From a checkpoint of a small transformer trained on Wikipedia.
Architecture: LayerNorm before each block, learned positions, biases, untied embeddings.
Each number is 500 + 25 x the weight over its row's rms, rounded and kept within 0 to 999. Layers, rows and columns count from 0. Numbers have three digits each. The size before them is the row's rms in percent of the matrix's.

# layer 4 attention query, 64x64, rms 0.389, rows 0-63, columns 0-63
094:509516465523537505497502484455522528466489484553498505501522503483514447481500481521502537451555512501486500473511487502479482524482518548525495532476534508454511516481495502455477480502488542
113:489572524484528498494530484523492511529499493516474514508490509494487489492469545459545498511529526507505487552488467468542536502470528504493534503554480514531479519494503495473480539516499473
097:503529492539544506519519495506487521506496508518492540477451490496493493487477474468487511493498460482517505533543525492501487486529488534484493471507447447478504516507533514436437516504522507
073:528505501501522494460471471514455439521473491520476482466539477465473500513516512499515466471516483524506494522493457485472499514478499528549535493499464459465504520513466484484529540501519507
123:471461482495448480547528484507514500494465510498485542491518480481548522484529528531486500545504506478478519487506505542516490488502515509500505474448543495497531525490523505499544473498514562
098:511505462481487465508511528476526523539504545498499499482479476485537521504508481512471486470545478525493505503482485532483465516507516502469539467457508483575506483523530527485524503532536519
108:458492487470479511484482487509527504495535514460517505487486459495514527508463501564443520469490520516460529543565501506517478493500480507492498500457507526511536476479526482526494499505508530
121:501470485477425502495486513493505522501498544500530504488487487487542546456499503512490503497513511515487545492526549544498510509521512435459487478457514517486503528481490472506533468484510494
106:486515484508494487474503511503510508518505513569508500471477490486469527526489459464476504507526521498495465485485499423472507484551544494514484494517457480531457482519512509504463544503492480
097:526467534532486453497537490507534503513474487507519501466565498501510493480521540499489557502541516485454531473527520526520514497502486497538506475506529506532528498491496514516515533467472533
106:451516512518477486490544494517530501483474540500502513528483448481530527518499499565499508510486524490490489541531494536497436544522498491494525507511518545503490485477520494531535496506472521
089:491539484512505495502500478504512574497492515495527466495506539497512438515451504468505488511515518491498490534459463515512515495529510570506490488511499530480442497505516536497492522488519531
097:506439497551509482503464495515516530515493525508491508517503551500501476550457478476492513494491532535520518512490484526480527523490484489485465443483471495480518507524523530532501467467455500
129:492460496493445509515483483499512499466512505481491466532521510478546480487486494528461519475504499480451478458536542525490482474501487489489472473500555528507484505452504525508531469504518542
094:478512473533500481484518545463486501495474444523468497479493501526479482504492475482525514459499490504515495551533483438467490522530465510507525527488491458517457494493474502486457500512481535
082:494536505446508496512527467513556485521512504456521517504510485485496489498494470495511497481543496497544447496468511479472529518481500485522502560507494495459532511498508543468501551466502487
093:461498461499514520545500487532516513469529525483486464516539480481505549491485522482496462533513534514520479550497521484511492445497493463496514494510530504494502534486554550508508480509525480
092:487476475495507521524518473529511462463480494531509470513447529532496467456529520511536498533496515510465481478481492535527504511532463515484491457466517480479501475512542478512495496528487550
093:490465494492479478504478506504464473505528529478494507516486517495484517452480458505519506474451545512537523510478474513472495478448489484507488498537526509495431496533492559498486522491481472
098:512524510478474512461480529508518479491490494524532481480557567504555476484534522488487516471483519548503531501494464470517496524536526469498482505496496519534518494490509501482524449507511531
094:497511503494488466462472507488480503530461470498491496470486533472482519498499494483517503495521478568468482484514505459486490496487520528511519542528448564541484515517499499479498558481497529
103:473537490483501508472521480478499506484498503558540480485498489451464432525524554499501491479495510530536479487518489509485545535554517533480514474491509496509528512512528517495531494500483509
140:494508508495461502506480517549504501517517547514522503533516474498521487495514525547455491478501519531495496474517505536520466461474500507476468488500534568524541451497465531499524479481488510
100:487500505441551516518530500545469499470501524541497492535488500483501489474527480441521469488529499514542546481460492478495485526466490512537508525468511483510489484473505513494486478539492477
107:511508431460510451491489476512458475501523474517491492523475471505501534491500502492513461471520529478486490447519502453507543528477462535486526506515507501483462509478541509491472515479502498
101:500523486457513523467487518533517541497512452509507499503549504507487495496490484478508486507502494523487517488507486511453534501555484454485469485546547521549509474506455489535454485498496484
124:503472493490472492545522472459526498504514517502508508487565466477540473501516493512496499470499500524500476484516530530541496479484475503497486469446559541516503487482489495480534477482494557
088:473496489505510475473461485515471527561498520487480459533574484495524531494459524534486493539511512524467472506512479499465501501506497469486497493519501539427495503494484476503492494487506494
099:459511460490506487463493487510504498452481490524534531479507508516519508526437514554495463554540459495504497452503515480517459484480483517499487514489464477469495524481513525495475487495493515
109:493478505505481446478486514489523527516483534457507526506554448474513479499516545552500497479487483512468509469514512517504500506464506470475472486505547521511478469470447487516535499501496517
084:517525492473493505504528506547483515513518452494516512496502538500478525485486515458469473515498501473535511541527498459471505462476497486529497539512510514510503477539456545422515504508509505
096:537517538519478475500466482516483495496500449454481514502551525489532494483512482509451489452518474494460489549483515507487526498482504450506533460536515503536524523484482502485484517478505506
070:532491475533487512518489499488485533482476490549489515462523498510491498512501501497510527519498472514572522543471539515559526507472549518499482515502547493488457520511492538506504466530498506
118:510514548483538534521513506489479511478488473469496530495487525515485494537489511435482487514484494520513531492481471476512488469469473521493513579489451478491529482502506502487497512534478451
084:487522527499538522515479499514492495499524515510543537493442475482536505484546550469483485547507504524503453475530505468501572479474522512507497499519513503508482487508517542475495524483493493
081:513473516502493458512552506452489464542509492551530525487483489481515497493522489502534488515500538499522498423510487531487508494482494539491495510458505520521497480498503490500504542523488438
097:464542531499563489524491537521489464505474485537495484514487475502512485530474472491517470527507505537508501474478499518483480480457533545488543525519499476453505527496511502473462523525488486
115:504516542511493536484484488463493537477483483469563481474502481475527471518459517566511534464460494506510502512520527489495506506519510498481534490549478517503503510488492505476472503446468499
101:472478465507515478479478501514524498510511482490482466545511490501526490503506456497527504488501511470494496506506450491513549531544504515439501529488506554474483510512520524540434471487521517
106:467472507543520451491532533508509451498522501499498504519479477511513517480500503539530487429525512517515506556548512517555476537515511484525510517483504510493501495475498509519473491483479538
119:510488452519473480481490513467491518529495512496512487498539495529486523487519493542545478466533503495514495494537495517449485528559472478526440471539517514519495516504470465505481517472517516
098:489516518456537503500496447454540492501500512515501501501460498530473474518521511527524468474444506482491497512480476549516500509454525507482524527512520530509516501507549478463552494506486484
096:495489565479501503524531496503516556467527524492520509500476555488482473497486511495523483502476493479506509497451501487510485509516494551441492551544493484498493518499555522508495514515478467
091:495513487539525546459464537525500530507504487486469432488520528492477495520488504495512488480533515484496486472468487501487527461486485478507504537490478503479452449495476474500468494446495478
103:502479473486534515510506515499539526488491485433532485492462476462479466467483508477495497508496490509474474516463519460480481506515482531497486475525479522532423514465489522498478526494506464
108:460526530482498539513511509503486531456475469508512514522467513516460446516499536492463533467510506488472500491486508458471474429502486503512516508526465489497507494485513508504466493544466478
098:487510441516508473492485531506522462511520542467480503507493460481507499505490476481478556464536529492514493485519506517480509515520475512492505484487560572477475518465504490518482499514503545
097:486516548502509531528504482522497501495468466544527528490487510472494513486529452464486482484509545519498528445485509474483491505478504487441509529520482496543496455520505546484531520523495493
072:514530532502520504519475440512499480513523467489487488501526512498493489494507457517438483431514487497514488539486498498489533551520489492503494553504497537509531479500496466475506535452491495
118:554491459517477508496453468505517500533475493488480510488531494508524544481523470529527487481504501509492473508539542538500515526514483495515469454476537511500493560472517472521527505470520511
093:497494509486498464455476513526502480518548488446454490497546510491514538475486499521506508444517481477541514510507500508507494492479531529500508511531484558503506516467475480477544538484532486
119:549495480531475510495493502469528491534497515492482492474518529536523497497544481510497501500496476503485484518533504556504512512499500465547447451441524523521463488516478477528480471503527523
107:498510450518528492513453493529495509530514503507479449519481467515516493521508488556473511465516515520513469500457525494494504539505517453527498497492502523483493501506486476537511501454555552
099:493518539484515509532488489478464510510483562534503520516485512503510479508510513486449538473484486504486490463497498467503521488493509519435526514518471518518534470496526544448473529517472472
083:502488458503502496497497475509519441486484499513463494532503458482534541518494507506538500445517507492497499491526523496554499545514507476453517514481545495491512464463513461477491478469538489
085:478477514509488506500473544470539461495488455490484520520471484536521503501495519489503527481514486466476486529547526490515513531502495512493570520451485496508514534533487478491520517532526553
082:466493482492467475451490520541506432536538518504534522481541464510478498474536489560532470492530494498507522510535528489521514518503511497502466514488518465481515486474489477520501510502505475
105:530472490493511518506494463511498499555533513468466482517502537512480517501456492528553463509460515480461492497517527484494434512516485494511471481507494491471471456476464494514506521461504480
094:489498526515529492500484480515491480463463494447522546521479500500507503469501490509494469503484491549499516435472493464491475477476512503519490510519504460532549486500532557514489471494475455
081:512500486488480485525481495534517494520521520528491475505480497473533516529537460547449511455499500528505488478540494536500474528514484436512477523440487499486481512536508509478477502470528505
098:508477491461521489517450495468512514465498507465479489527487470529503480481481524446474464463486506503465475454475520530494506517461493504491522513509499505454483503490556490482521519440512502
092:496521444552467493480516517493517452540495508496473460475489525467500510498535492496525499474538478504466514486516488521524455530507488498483504467458507486523519502480519454487524484483528551
086:510509471509469540515438543511480499497470501505491476482535522502504503485476475493542493507505494529499477451518576473523492512499495502503514530497506529490503543500445520505499504480531552
100:521506506484472509470500512498521469501555526500482493473476509494493564491488495532501473501487510481539513468519502502488517499533481479495428472469525492481530474451453495529535487468525496
# layer 4 attention key, 64x64, rms 0.39, rows 0-63, columns 0-63
098:461522511490512504498502482534496537531563477509495498563491516518511506506519552495483459547492480487497561527469490502503505493462487518460497510526480530492512497493491460517553484503501494
108:494457500494509519515482477516509466455527525487453480470458518522501547535499476488474572484513508500507503543500457533435488508512502499503535512484499484491483500518502457501485481490514496
095:486523525492512517523514459517490523519554506528526469523546499518479468523471505541537522504494527491481490535507472468520549503502517496493524522531548481515444484468540505489507485504530508
100:511516539492443550521482485501470522522524479488496497493497497472537508463505492491469505459490487499537491508555527512482543503517481436494530486485512497492472457499477509474449488473513510
095:514513512497505503454510538492524482506560530510493466486510505497519489480489546517532568469480529524489542507493534495495485489514469480466454484517501548508475478501499510509497491545518458
105:469482490462503469495514533529512509514491496545452461517525524493515500522475467447505519502500490471492477479518523459523531501554480470494485497513532493447477540494502527512472467529501513
098:502511502528525473530543516478503485487488527519493473501484515532518496462504477450513483491499567467510478482480513470518479535487513464466477466513518497427484494529489484480537499534514507
103:504544492492532478476516489499520499499497528514470482511550504518514461524505525533513542520469497488459490502495493465524502541464500549519459498525542519478496477552506498519474552494486525
098:509477522470490452501506492468491488541497521493491520495508537545510522465513513475493517525526448500487509505522463533538510523481504461491560509480509446478489512505538476506474473545507518
110:460491477446504525536486445487471502500523552456486508521500518489544506462519506530504470495450493516529548521497503492504481481493529444508516512502499500511471490531486504471526531509514508
118:547484487497525476487481523479482458491533459444459508516492516520534525504488462450508507481468527496505504533502538488521533483475478495513504470535532542525527528526504497518506489538505513
096:497529433467496508488504493496473495515533524519536546497493494463495534503485484515487525522529518512503561491532487495454482523504487506465496526473533495495529524471505443487464471526501476
115:540516468538541546493475511493498527548457505521495528529474498490499550506511475559494487506471512512473492496456478477456480487474479504483463498554473512510486494482494512480493506520491482
111:489539510489486492462489539461496527478514511506485497442515526445524497466532474537521487488492501498493533503471507501530462540507462500482493506477482517491546499511505454495506492467439488
109:495493560451487471527511473498512466512502484513502511536537499472499497462500487461472513491541511455473470498520505499535548499495483508485548505552480519518471511445494481487523479500506493
090:470480507533507510465476494525457540473489478532492522471456466532513515514528540515502520536482496535513484505511484472535495531527487456515480512518486483529520490488491508497452446482468475
098:526500540507488511469462512467541466531500507565526504486486528484487495521510481510524514505504500527481521484495516473499495561524562489485503475490451476503511502566489488504490484462492497
102:530525486496540448504496476421511512533503479514497490465523459433522512511455518500499482489541491506489503533515544494493503500544505494514475521526487524473507490513509488502493470488532505
092:516553495515550537486454523514489507481461470552502513499528469504507487542554474477512512502538476541452477508481477482498496510512501495503503501516514480548487506534465480529510511510515508
102:504475529487518492495511531512506565479507499473489519506521474509491548479539482543467506501532488440471479461526533514528486516505495506506495501536486474454474520520498454509491550491515488
108:476513528526462504530503531526458500445469498471481484526520527525518501512523476475446520548501479498506498506500487524482478546514496456540520515490492499483490536508522457474504486518544524
113:536500479498545486526518543507555531511517509509526512503451492491527555505461497511457519533506498462476513467516486474514533442467524489528500506483498499515515490478504500477474510518542510
113:460483470528486491460492515501509520487493508522464518475476467499548518474519470492500473521502510459450487518490545501492509538499449451531505487474505483463502538549527482490517532490497505
099:512531491499521518495483478487503520522539476521455515481484507496481527549543496479459508500470466461508451493531510500533508510527510510466483460502462456544497531515466544526498509479498502
105:436507503508484449543506478454548503485482506562502526487490486493510481531529465481462561495510486518491510512499488500472462469509515497499476455497481501524526481482506525497515480519500518
116:522465499498501497498509534469473496503476505506472504513493429463500538498507531524502482537507494435476490485508531516522501510472504542503526519444448487471490542495520525520509500481484529
116:449533496514517522474481504527509497532507507443490525531482489449526490460488531504461490507503522518481549522484504500495490457515534455498469508528507496527522495560477539503507509506485481
098:535471482532457526524430524484518507482452513466508525522488473521541488490465480526482516483485490499502527494487534511455476512464498535503470482473537492506511548522508507504520481519494523
091:535501516517526477503465512497512499512510546512503497513483477483420453455548484461488489517484498503475526491490481483449479482507512516502476477477490525524504509480550499546504492502501545
090:488497489471495545491495532522491488488518486507469493509478528461559488489481472472484465492507517477510540530502482496509505515509479506531493490456500513508497550521559520531493551566488487
090:488478513494485488525475496499526461469518494565502512505529484520491487460535497475497516516505503501469446487523478498486487504475490444512527536470499475524463560503499474496501530452490465
097:490500510505459567533517516502511534470531516495523487550477528504480534511552491529530538473486538547511504482469499494503492502526515525529483546491494504490506500521527545524522486497482479
080:476495513479509490511513535515502502489506529512480484500527539507502510489539494474527503468503516476513494501552472485490465521546498459482573475508498511442507465523501460481504534515520447
092:495474530486479468525489459520521482449497498534540471508516488505473519501460491492510546473530477479524467496520491496482506451504538522478538478526491478536487485477491554489495509488494550
088:502519521495526535478494469498503523508467505502524510511498485548471542532536426529471491530531521494463494503522497497505482471525525486482497500505503481528532488481489455511479469538517445
078:505503516477471502503536505480507528538546507537503517545497519466446481490501444485485533479501519464483521495507518532541529487475556516470501458504484456502494517479521482493529486520499515
094:513481527489476489497506488522496516517515517481539569483495480487461532546543530491513544481529468518501488512522496501475468494481530479458453491522499524554510465513543494516502479496507509
113:497504424518490451531521491482476479533471515497457474520507524508500478497476479460486510508523518504473484479505446522449505525489500516502494489472510532477461467481538493517460475505515505
115:503521461503515518474491501478502515526517536559520503479480481485512469565499513543482548532498493514470487532509543517482488536527497496485528494496538509496488550515498485448483469492521494
101:515508501467460542493550486505468546473495542508455477445487482505536510486485493480500515505463495444524490511513518542500480534499497526507485480487526463480508500521550486489530480509512515
113:498500469529534501481480538520541483516493473477433526511484515471534481515487494501491487476474510486476534522490552482558533513478503505512474506508532538497516454518498529539524486494475502
103:468465511456462490513510477500459514518503503510486530479539480458484509475479478513483533521546534520491489492523473446488476548535468515459523523513526458481497511487504489516482524534501502
096:485505496525496486521470476500521464526480525521519535545473537561486470515508507503508514521494474512493509500562480496502531554478542492510546528476479478457476534502497515481488491485529501
091:496524480528527477516495459500524477482504492513516497488475502506541498502518454549542504493487511521461463550495470463483497528499541464516475466493487486499494479543524539451490508526467504
103:497545496523517493458470501512458477495466505552493498489490526545519510504518484522459524515481501492502524509515480538495541507470538454531493529506497497460552484488478462469464523518485497
088:547485485498514455527478466506500471457464460523521480482500516522504481499502490486507496522475458516542474529499463501516562513546518511486476516472491514528481444468493480490482486475516501
097:530520506461503468467518493468459536514463459505510511500552489509495479488524485526473469494474487504502506492519567516504487521494485480480445493483522465488516515522501464477509545526542501
096:521487510457514464507472513511501498542518514455542521483478498497461535521483512481452483497518458512512515532504477509512516471490549536529511497483505456529493519487525550528474531533518501
087:502469506479504492469526503488502496517486524513483489473470487541504519492472478478572499515449527480446497480506505493494488492486495517496523469511528487530431479478511553519504491545506538
099:504489468521479473472487556499491521510538534460501522500486492519552506484462503491468486490530509472453529517498494477523504465503474477482473521505510538480496490550490493547510546507473535
100:535543500501520453506512473521497519536529532525476482498454500490497495434494498465562495507456523488490494510472510505530480529483467468470504458506499494494483465497527515507494478460483482
101:460517495477487489427508496499488501473492489482478464555482512451525518507491492519517488529488521472495515516475518455504517522543494478507490511547500518479488529508494466467519542540473467
108:507494455461496516489487522468487493514492480488499507473512493481501517506514442489498482544456512486455531515539497508477481482490486526474480496488545535539517523540526526545457504530481457
092:537487498484486468504495491470505477484481478487539484524478484497471472481475481513492495503516475500504493477534492522497494448501495461487501475486495475493459508419502451515454435528521492
094:475505490484474497479486525482494502481507549511506492459502459486521466452527475508453515473536488474475436509511510520515488460537445503493517487479480492497492517521508515515450473498463517
093:480507470505490572519466526503476545523511533500494479533511486519506541497518468514494507534477488515541513512448500515475517480516516511494489506512524499490456515534500508541472499448524548
081:528469511493558535507530499477513540493518545515462518495444502483560497494520508491551539474494497523490508503502527498529474493531487501514485498449487495495539511518485537469511505474513522
101:522549510560479488486476509490527494472517493512492503447466461470522480475503505513484492474519511497497527463458455525504516506466465511512468504487456507503507492488532544458504496541469512
087:516494478476479487500543451513526501520509471488507527477488499513469517544481509456482563495483516487528502530532466528512528439512518499513521538458460523528493509508488514509529468504488496
102:510491491489497502475503473485473507525474507438547491526511490432515495492487506512469472562514510470485481459528503462487515501502536507483473476477511492525531557528506527505475519525494484
099:485492518463439478491482520485468498536492512433504491503513507528504538502480486548461497483556523525496492548508479473482506509508499504439515523503489537488528512506478501532467493515493499
104:507506481527490534506483548491499512452546526498465494539521454525509494481469523508532516488501493512493466511483554485543507462510479489551486518471519485452484493513504520518468511464473493
103:478506465488542464500500506535520470521489495488497529518488530485520521488499524511490453512521478496514545525479474508493477481468540519487475472453461495466511533574515512536493519533505501
092:484500482515529473504474454470525492490456513488513479474494472473482484457537465461521477461500491489494530440486549499521518537475486479523517503492491503522503556536524510500523488528495489
# layer 4 attention value, 64x64, rms 0.478, rows 0-42, columns 0-63
099:518463524481513494501502505518467505462505521506489568485474517518508480526478505484538497497533559438475508495482504497488528509468548497468523532488479495461510482487519450469503514509473489
088:458471484537479486472494513467534534536544536532503452445498538509473512497538512528513500493539482497491533519483483497489532477499518517535502493518506502554488506531480511536495471484509497
108:474506462516505544514487513454457514490465520519522553514474483502500510484479512517545451490491513520555485520507539509520466505546506492508527481458498473470466525483520464500511484493504491
113:504477536474494502499516473561492488506546515457485458484527543508492469496492499497494493534448447546498496483502494522487501485481482485516493508525486534533504497514508546489528509518470443
088:483519502499504498522501492502515527457485463539517489478534565455488528513523494506514495501521563480462532507515495493510535516447516499498518470512474453498546483477500509502468478501478467
096:528449479503464487482525507478528493506514501525478504495505497505512501507544499475549472524508541480509526480500480511436500499507528513503500505518510472508491488518567417483519507467497487
088:544513483554505484507494491515494514480452490526537501513549494497519540558491462477514490524462474512484464491548517517520502514479487486456463474520463474486525507524499496498502512490491537
089:509479536490522541504480475503457496511473507487477499483513500501496440470496520503485504446492533507515487501525495492565514528500502529475540508541455487441473501522528512499464471482492482
092:438486491549541500493453530471484504505488546529487482506475496528510512546480473506492536515514469483503480481526507521525529500451477514464526473524471484442510485514512487502489500508509524
090:492528457508525471454478516477457538485491482505531524496471527489458495557493505467472506507507534490494515483526509499463521525506504532488482517546497443506535528502515485485460465489480511
098:530494517500535518487496504551493465525487500486528527492492490472446484493519486495494491542490494498510513497478498511498508492533504525526533526476493499454528502509491504430594494514485474
102:547468492538516537482483518513492531525519501539498520508502517491492516545507503480509503471495541502459512503495514493450527449458497476464482477557507482556508520500467498475507503471500518
111:499520466479492504474511494486482478549508528467555490512535528492533540520517465489452502445497472526499489493554517517505498513518487499533515484497533435486496463499494493521490524517485516
100:479496510460549505507486510495497488530451491468479495531484454482491487505436514508498545479526487487547486447487524506519516470484466506483494493478516505486510533476524518507465492527492556
113:549466542491532516498516480498462475536466549504507543508509456502447503493518481480521512482492496541511521499436528522492510519512506474524488513523531522463514473514501502470495521531513505
121:503511497471458457497473518491507470489478525486471478503509504485489499505495496497511531478522490475453503492533504503526478463474499486484488507522448547480452509503588510448485488492501474
100:492547546506507490487511492552489510523522449458497492486483486480480483484507496465503502540524476485490506449500480502499536543507505529492456534490535542532537504477460531496480501522516479
101:532453493473490504526506517504476467539465528473500547534504467494489516484471482506492526459492474468458508513479546488527495499513492453518525497489519520493471481499466475444537503509522526
079:531534479494537525491464494518469487509527517505490497500495522525471483544495473485487560455524500512506460477488525488464495426468478517516478523520494507511510542513530524526522476525488499
119:507504540525516508518499513522479540475545500513487550448500510516489487510493482515548535530483520484495494522498512486491498558507521566481496549503468483497522484530517473496453517503525524
102:500515473533516504488491488503532546522485484496483459504508537526462473544485524493483529483521521505486485504451495495479497460449469523492496460515514491534545512501497543465451478512469514
099:538443474517459496519499482492465488500472484450480498501531449504501515524489472490516515489499459502495492507468507488475501543492432476492481498509510471463496494503527489506492529525514566
118:480455470498487497530538536486493497470483533468504462560504458507502533529486494512478489484455474493497492469530525513502517504526459497545526521502476467511483508508492483511545464524488535
107:514470507506495481454505480518518487515490487499467489456447519541494492499505483473503493505483479474482543503492492537505479524515527550473506515531488556460474517514513509498422483528487483
128:543525492516504533506519521509505463552469526506499491543571486499477511498507438487513522455521481545482492487523496510535473482489481474540507466520486517491485510503532517482520512523488521
097:527524483519480506518489508519485481497496535465493520514549525544503478501511447459528536499513531477457479494507529495429493524463527485523503511507518483509480492521521455474533505483470488
098:459533517497526470486479519458493498491515552521570525520502507475483536521541468527505481536450506515519510515542519505494494472501484469515523488458516461501526477515485490484524484486503514
100:466527503477505506501456515485503491545478459466514542522491486457511500504476516479483491552490492525488512491492492530501501521523506499479490486491559502506526498446524502434473555491477484
084:497515480522479461456488526527527507538512508453512512465488474494501497471477475530494489549490443523522510544505487481493496480557521477525498504491504521538497517502512465524520533457530514
104:511486556493524505504525489462476534486493549550486503519505479513473441528509538458510524462514497462472460508460502523514501489466497494481485500478495523486493489504472503443468509499498518
092:506528471522534520506448510489500488535478485495502473516512468536484520462474472508450504506502487507462464455513528519507497511493503555539489481490465487501467529492523502545498473501444513
097:494494511520478483501482472499444526485543520509505498435478500504444507499477523485532493459513538509453488493461510504490550515506519508476479527507465514541504467529464518492509533494516483
094:489529486473511541501510552496465514498495503516532550506505504458510527539496536463468493503504532516491497525557479527516488529469508533513503472496452519503512496491513476472523540469508455
091:495533538514510500481478491494502517458538484518544469491505504529523509471494486530514476494553526506483489482533484468503458495492483521481493492547461502494497516532538473509485491525581519
089:526481516491505517493473539489449470523511553489502574507550472499506449519497481527526512489481500505508470501487467506464505469509521498527472498524527497520483501508537482473520534466488471
100:462515491476478504483453526454500470512473467541494518515528470465521544536471479517507491510516506524507465494482457500536527496491532480490461467523545458489471486503499523500484521488499529
091:488517497465506518514479457502557517463488474544454505515507492526532513492471535514490507503550505453539492510461496499510493457502504493466479484484534500485467538499504522507518450518488530
115:502500477516494509490521529519483490535517520543552480534541496526502454460547538506535481482507500490517463480517523493458506501524524510539504514515544485503464510498500444518524506521493471
088:539483491507497499461499495538479510532501553449473514454453494511496542496454515515497489510479500451505471454498489499485504476498515523493538466471529476510502531501485461516521528519520523
093:516503500483516526509497490499543504469504501532470488487457478490464514466529512477513487481470508544509561457495492509499496475532501511507492537477454493486503547479531531505498462511439533
104:471517508495524462485526516459462491486473478518518460531536526499527493512493493486460484492508475483485432503486518537533536500497491475506518504505531471489502455476477523516437521503534484
102:502509483450489534501515500528531541517491518452527519494502511480497515496470533504479484534475487532525543514488478522446475522518494506481505480509476514520515495510527516475532473507414480
106:470442532487524542511503484484480523493520556494542501481503531485525497507531496484464489503461472484505483471504572506519520486503514493492555518506477484479462481498483490453526510498481494
# layer 4 attention output (transposed), 64x64, rms 0.458, rows 0-42, columns 0-63
087:515488451510436503517457529478532454524506521494487465480478530498513531481514467500479519519522462496486509454484515506480518513501503469504508451473471471477504518546524505525492487502537528
103:472466510478530492492538492537492506490475454433524517512509496463481500467504535484478480510482488499508493489482522476524467466482472497486496521512483482538509480457481562471544513508468484
103:486473549519466515508539510523484497509487508474451441499502514495474541480499476488498503524485542453504465444484467517514486541481464520513518517494503486462501474502537471479514523509517490
120:494521423542553509493462493469511493529492509492514493493483465500496496539482490481531497488485526553486513519512498477498514499512508521485456442519541507488512521485485504518464440487506503
090:494491516454490475525465511480504461550492494490496514447507491511486498497538488494503519521500485507529518459483528473454496488498506495572456547452490495536484513541481479519498520495484509
103:471468531503528497500500514496457514496519493496490474532513522499487517494494544482491469525546485482470462468510498506535526463490461505506547492510465486506513545530446556497489508522497546
090:511499534467502469494485509461480452477516511547463496478519457535488474505451504503491510449499506467522487538500504508472474479521528519553529484469518504492496522541497467511517502481470523
098:475525446483515483502492510496507454497500533484498469498519497499520533497513510509506527515515517500462493462481474479435504487500494495483480502482550545482504514473481441510498517522577517
091:500465482458465464491531528529507475476464493479490530481509483517496530456533526514558504502469490506476524536454525507473486524513546485510521490510481516492466515509469477496552495474492492
095:557497550438492472488533534475510464502467527523448522498513507512487496469541514453517492491521486514514500508481494497527510484465501479522493513463505470521486454507477524534525518519495499
101:515476452478515505528511502453543536483491467515462496517449523504494507513487494482534522472505507518463509514521477509517488490564490521472472480517511516532518524509574493505467492521499509
103:525496534490497478502534528502510497478489470514517527500508527537503497501501515475506504537503491532521526466483507540522493452495479560522513494480480498510545513532502543540537498519467572
120:501523526492534473487506486523497453485563493540436526481496474525499473512510556537539477491512527467506532526471470520515498478465497520506494527517510519479492485462505499476484476492487487
091:518515463508478481501500533542480508476478533533512494524490518550543488482529477490525500510456517500466530549496536513482505543492518479489519526506502516476485456476494441543492484501512475
112:478520431484485471522543503485508501468475468524524472511479508486520455477510480503520490471521527470494535497529468525511509512482506492477518488461536492481518536468534463504516439514498511
105:495490465512539534492488491485489511488484553435525497519505491516541510514504539521509526496506488503515528497508500496445520503522523528545503511514514476453480488510434507493480533486544532
098:501528488478521503501483476490540539495492533551504516487500501495510497527463458466503501463507489501504518543526504458533507493547507429467490509493494455527507484501507526506503461529489451
093:513511499509488527497525483469522516456523483504507503497491531509522471485519498552506514504506506473516544480549501535513499481540475570473508466495476497454539503455559489497511474497507511
079:540494458514476494512518530509512472466464522450522527524450486484536490509454512462500492466484516535499551519455473517498482498472529501490516523487500507466488453492509511501460505494476500
115:479497482465459499539516492472521471503481513489495472494499496448511521474509501456431502501501501472498514499516513544491518467513532446514515448451518464536504509514472477491510486520509485
099:504461505498527512511513511492500462472487496494529561505505541537534476498498533464500468541493455559539517504497538501494491514480535503526482541493505499499510490512486483540529498551472501
099:485509522489510445479519486528480486460487496563531489511507467471503481505496546519474468501525511456486501506561524541526534505517527512518517478472504498472497529484523457497492485476483526
115:522479511485477450479469478500496506512502490485480504511513456510494494472503506533501482507507516488491494548514473470536515520499463579458477463479528533463515485464506490495488498434498484
099:484477492486541514514521493518489483459487499510504518501528515486521504460509480517492535442519528509498488471544524474536519475491520443481520487512572490535489515490469533504542486503535504
131:464492483503539485522518477496518512448529502493503513495489499524511486527450538534532505491516536459535534531503511516480481493506483562494503544503514543431505495479496485476489497510481522
104:511477511496497528506495522446505499503536506483506524458505527510528518522469556486494504503563500489535517509497496526538539505513502544490533496492471497445527530512505533491463464522483530
095:521489494484444500511529482503492516557503442493464494492471507519457463478540513477539535487485494495496488537453487504476469534488510557535500502511491507512487515542518507501483489492470484
110:493495489467509501485506492477501530487499508560456480467475527553483508509526486448535487518458458478492522502495499523478508508496505452516458493501475451466486483515492468523486450502498482
100:494510543523545553513538471476503526480485498495473473506494525463447486501502540488472503476470504473479470536509533542519505481505472490491536478528471496515493467491527538474510498510458495
117:471486424504447503490492510503519484467528501498538504513509526527568486496475483491498500532521467519540524519505479492481467523498531490515511507488523477488510522507525496535555479523534517
095:525500524455519454484530506483492502499531536481494543479498480502537555489467523475507500471471527480529524547517491477507501496506516502443513509514528543470527443495505493471488504479508488
107:526526501522529481497521517510569483537457510466524506499483483475516530496495498511478483535491480504546522517485493549510477496495522493495504485477504458535563529482528538485547510525511493
091:511541490485481467484519508502472452475520501509479515476514486545518538460492497499557534494511540498536480439494528505470521451510507483502478500506540508468530494504475517501475466510525513
096:539507499489488553547530483520486507533503495471482528532494465458461515482508518516499509475468502503503511550495530522520488486480466479505520480502517477538491461513458566492526512468497503
096:522496524541475494506528512553484523481520494519492470501481553530504517493498477459487538532469515505522477500536564469494535519535483513486483491518480503445501469487522497548511493511513487
105:498495476484528490464539476508521518482502491492531497484501523504480525470544535526560520531466490499487496487504562500455493540526532523488493477505459509467517494482490470481554519502529505
086:477486470556510514483489490496525531537486487459513474493496504522472509530556492531523517537488471466447502540467509499464489518520514494508496520546445483507486497531508531491496524472493495
096:518461516491516532476495488506488507440525523477460521499494549540491512484480458484469491472496458501527474527525474490508485476502478494493468494537481477495500466461543548530517507484474483
090:503513530489506493518535532511541496475532506555445511523491540465497510543513499501486525489531488486464504528515506493509487504507462480501504560490478493509465454490541528524494495543477471
100:461499459544473523521489511509529506523504536503532483539523475469556501495457512525486512509555488504518502516447476475503463521506552502524526504508510517511484493496512493476505538484542487
099:527494511492519489508470483484557502515495487471500553469482508526469506510511516508546498509467492532516520504513524516470481496488514545477493479472486526507558560536502501524556490527496530
101:501493475499477500451467530483469455470533530527474484494515483534542476498486477508511503480526469468490486510478503475495527519489521485473510498492493507424472479481477472530458465476525520
103:517541468506490488497452505537521510479495473497501503546509478541486474521475460524489518476505510508498512504471502486448475496492477503500431526505557517511504490494541491562497501471507523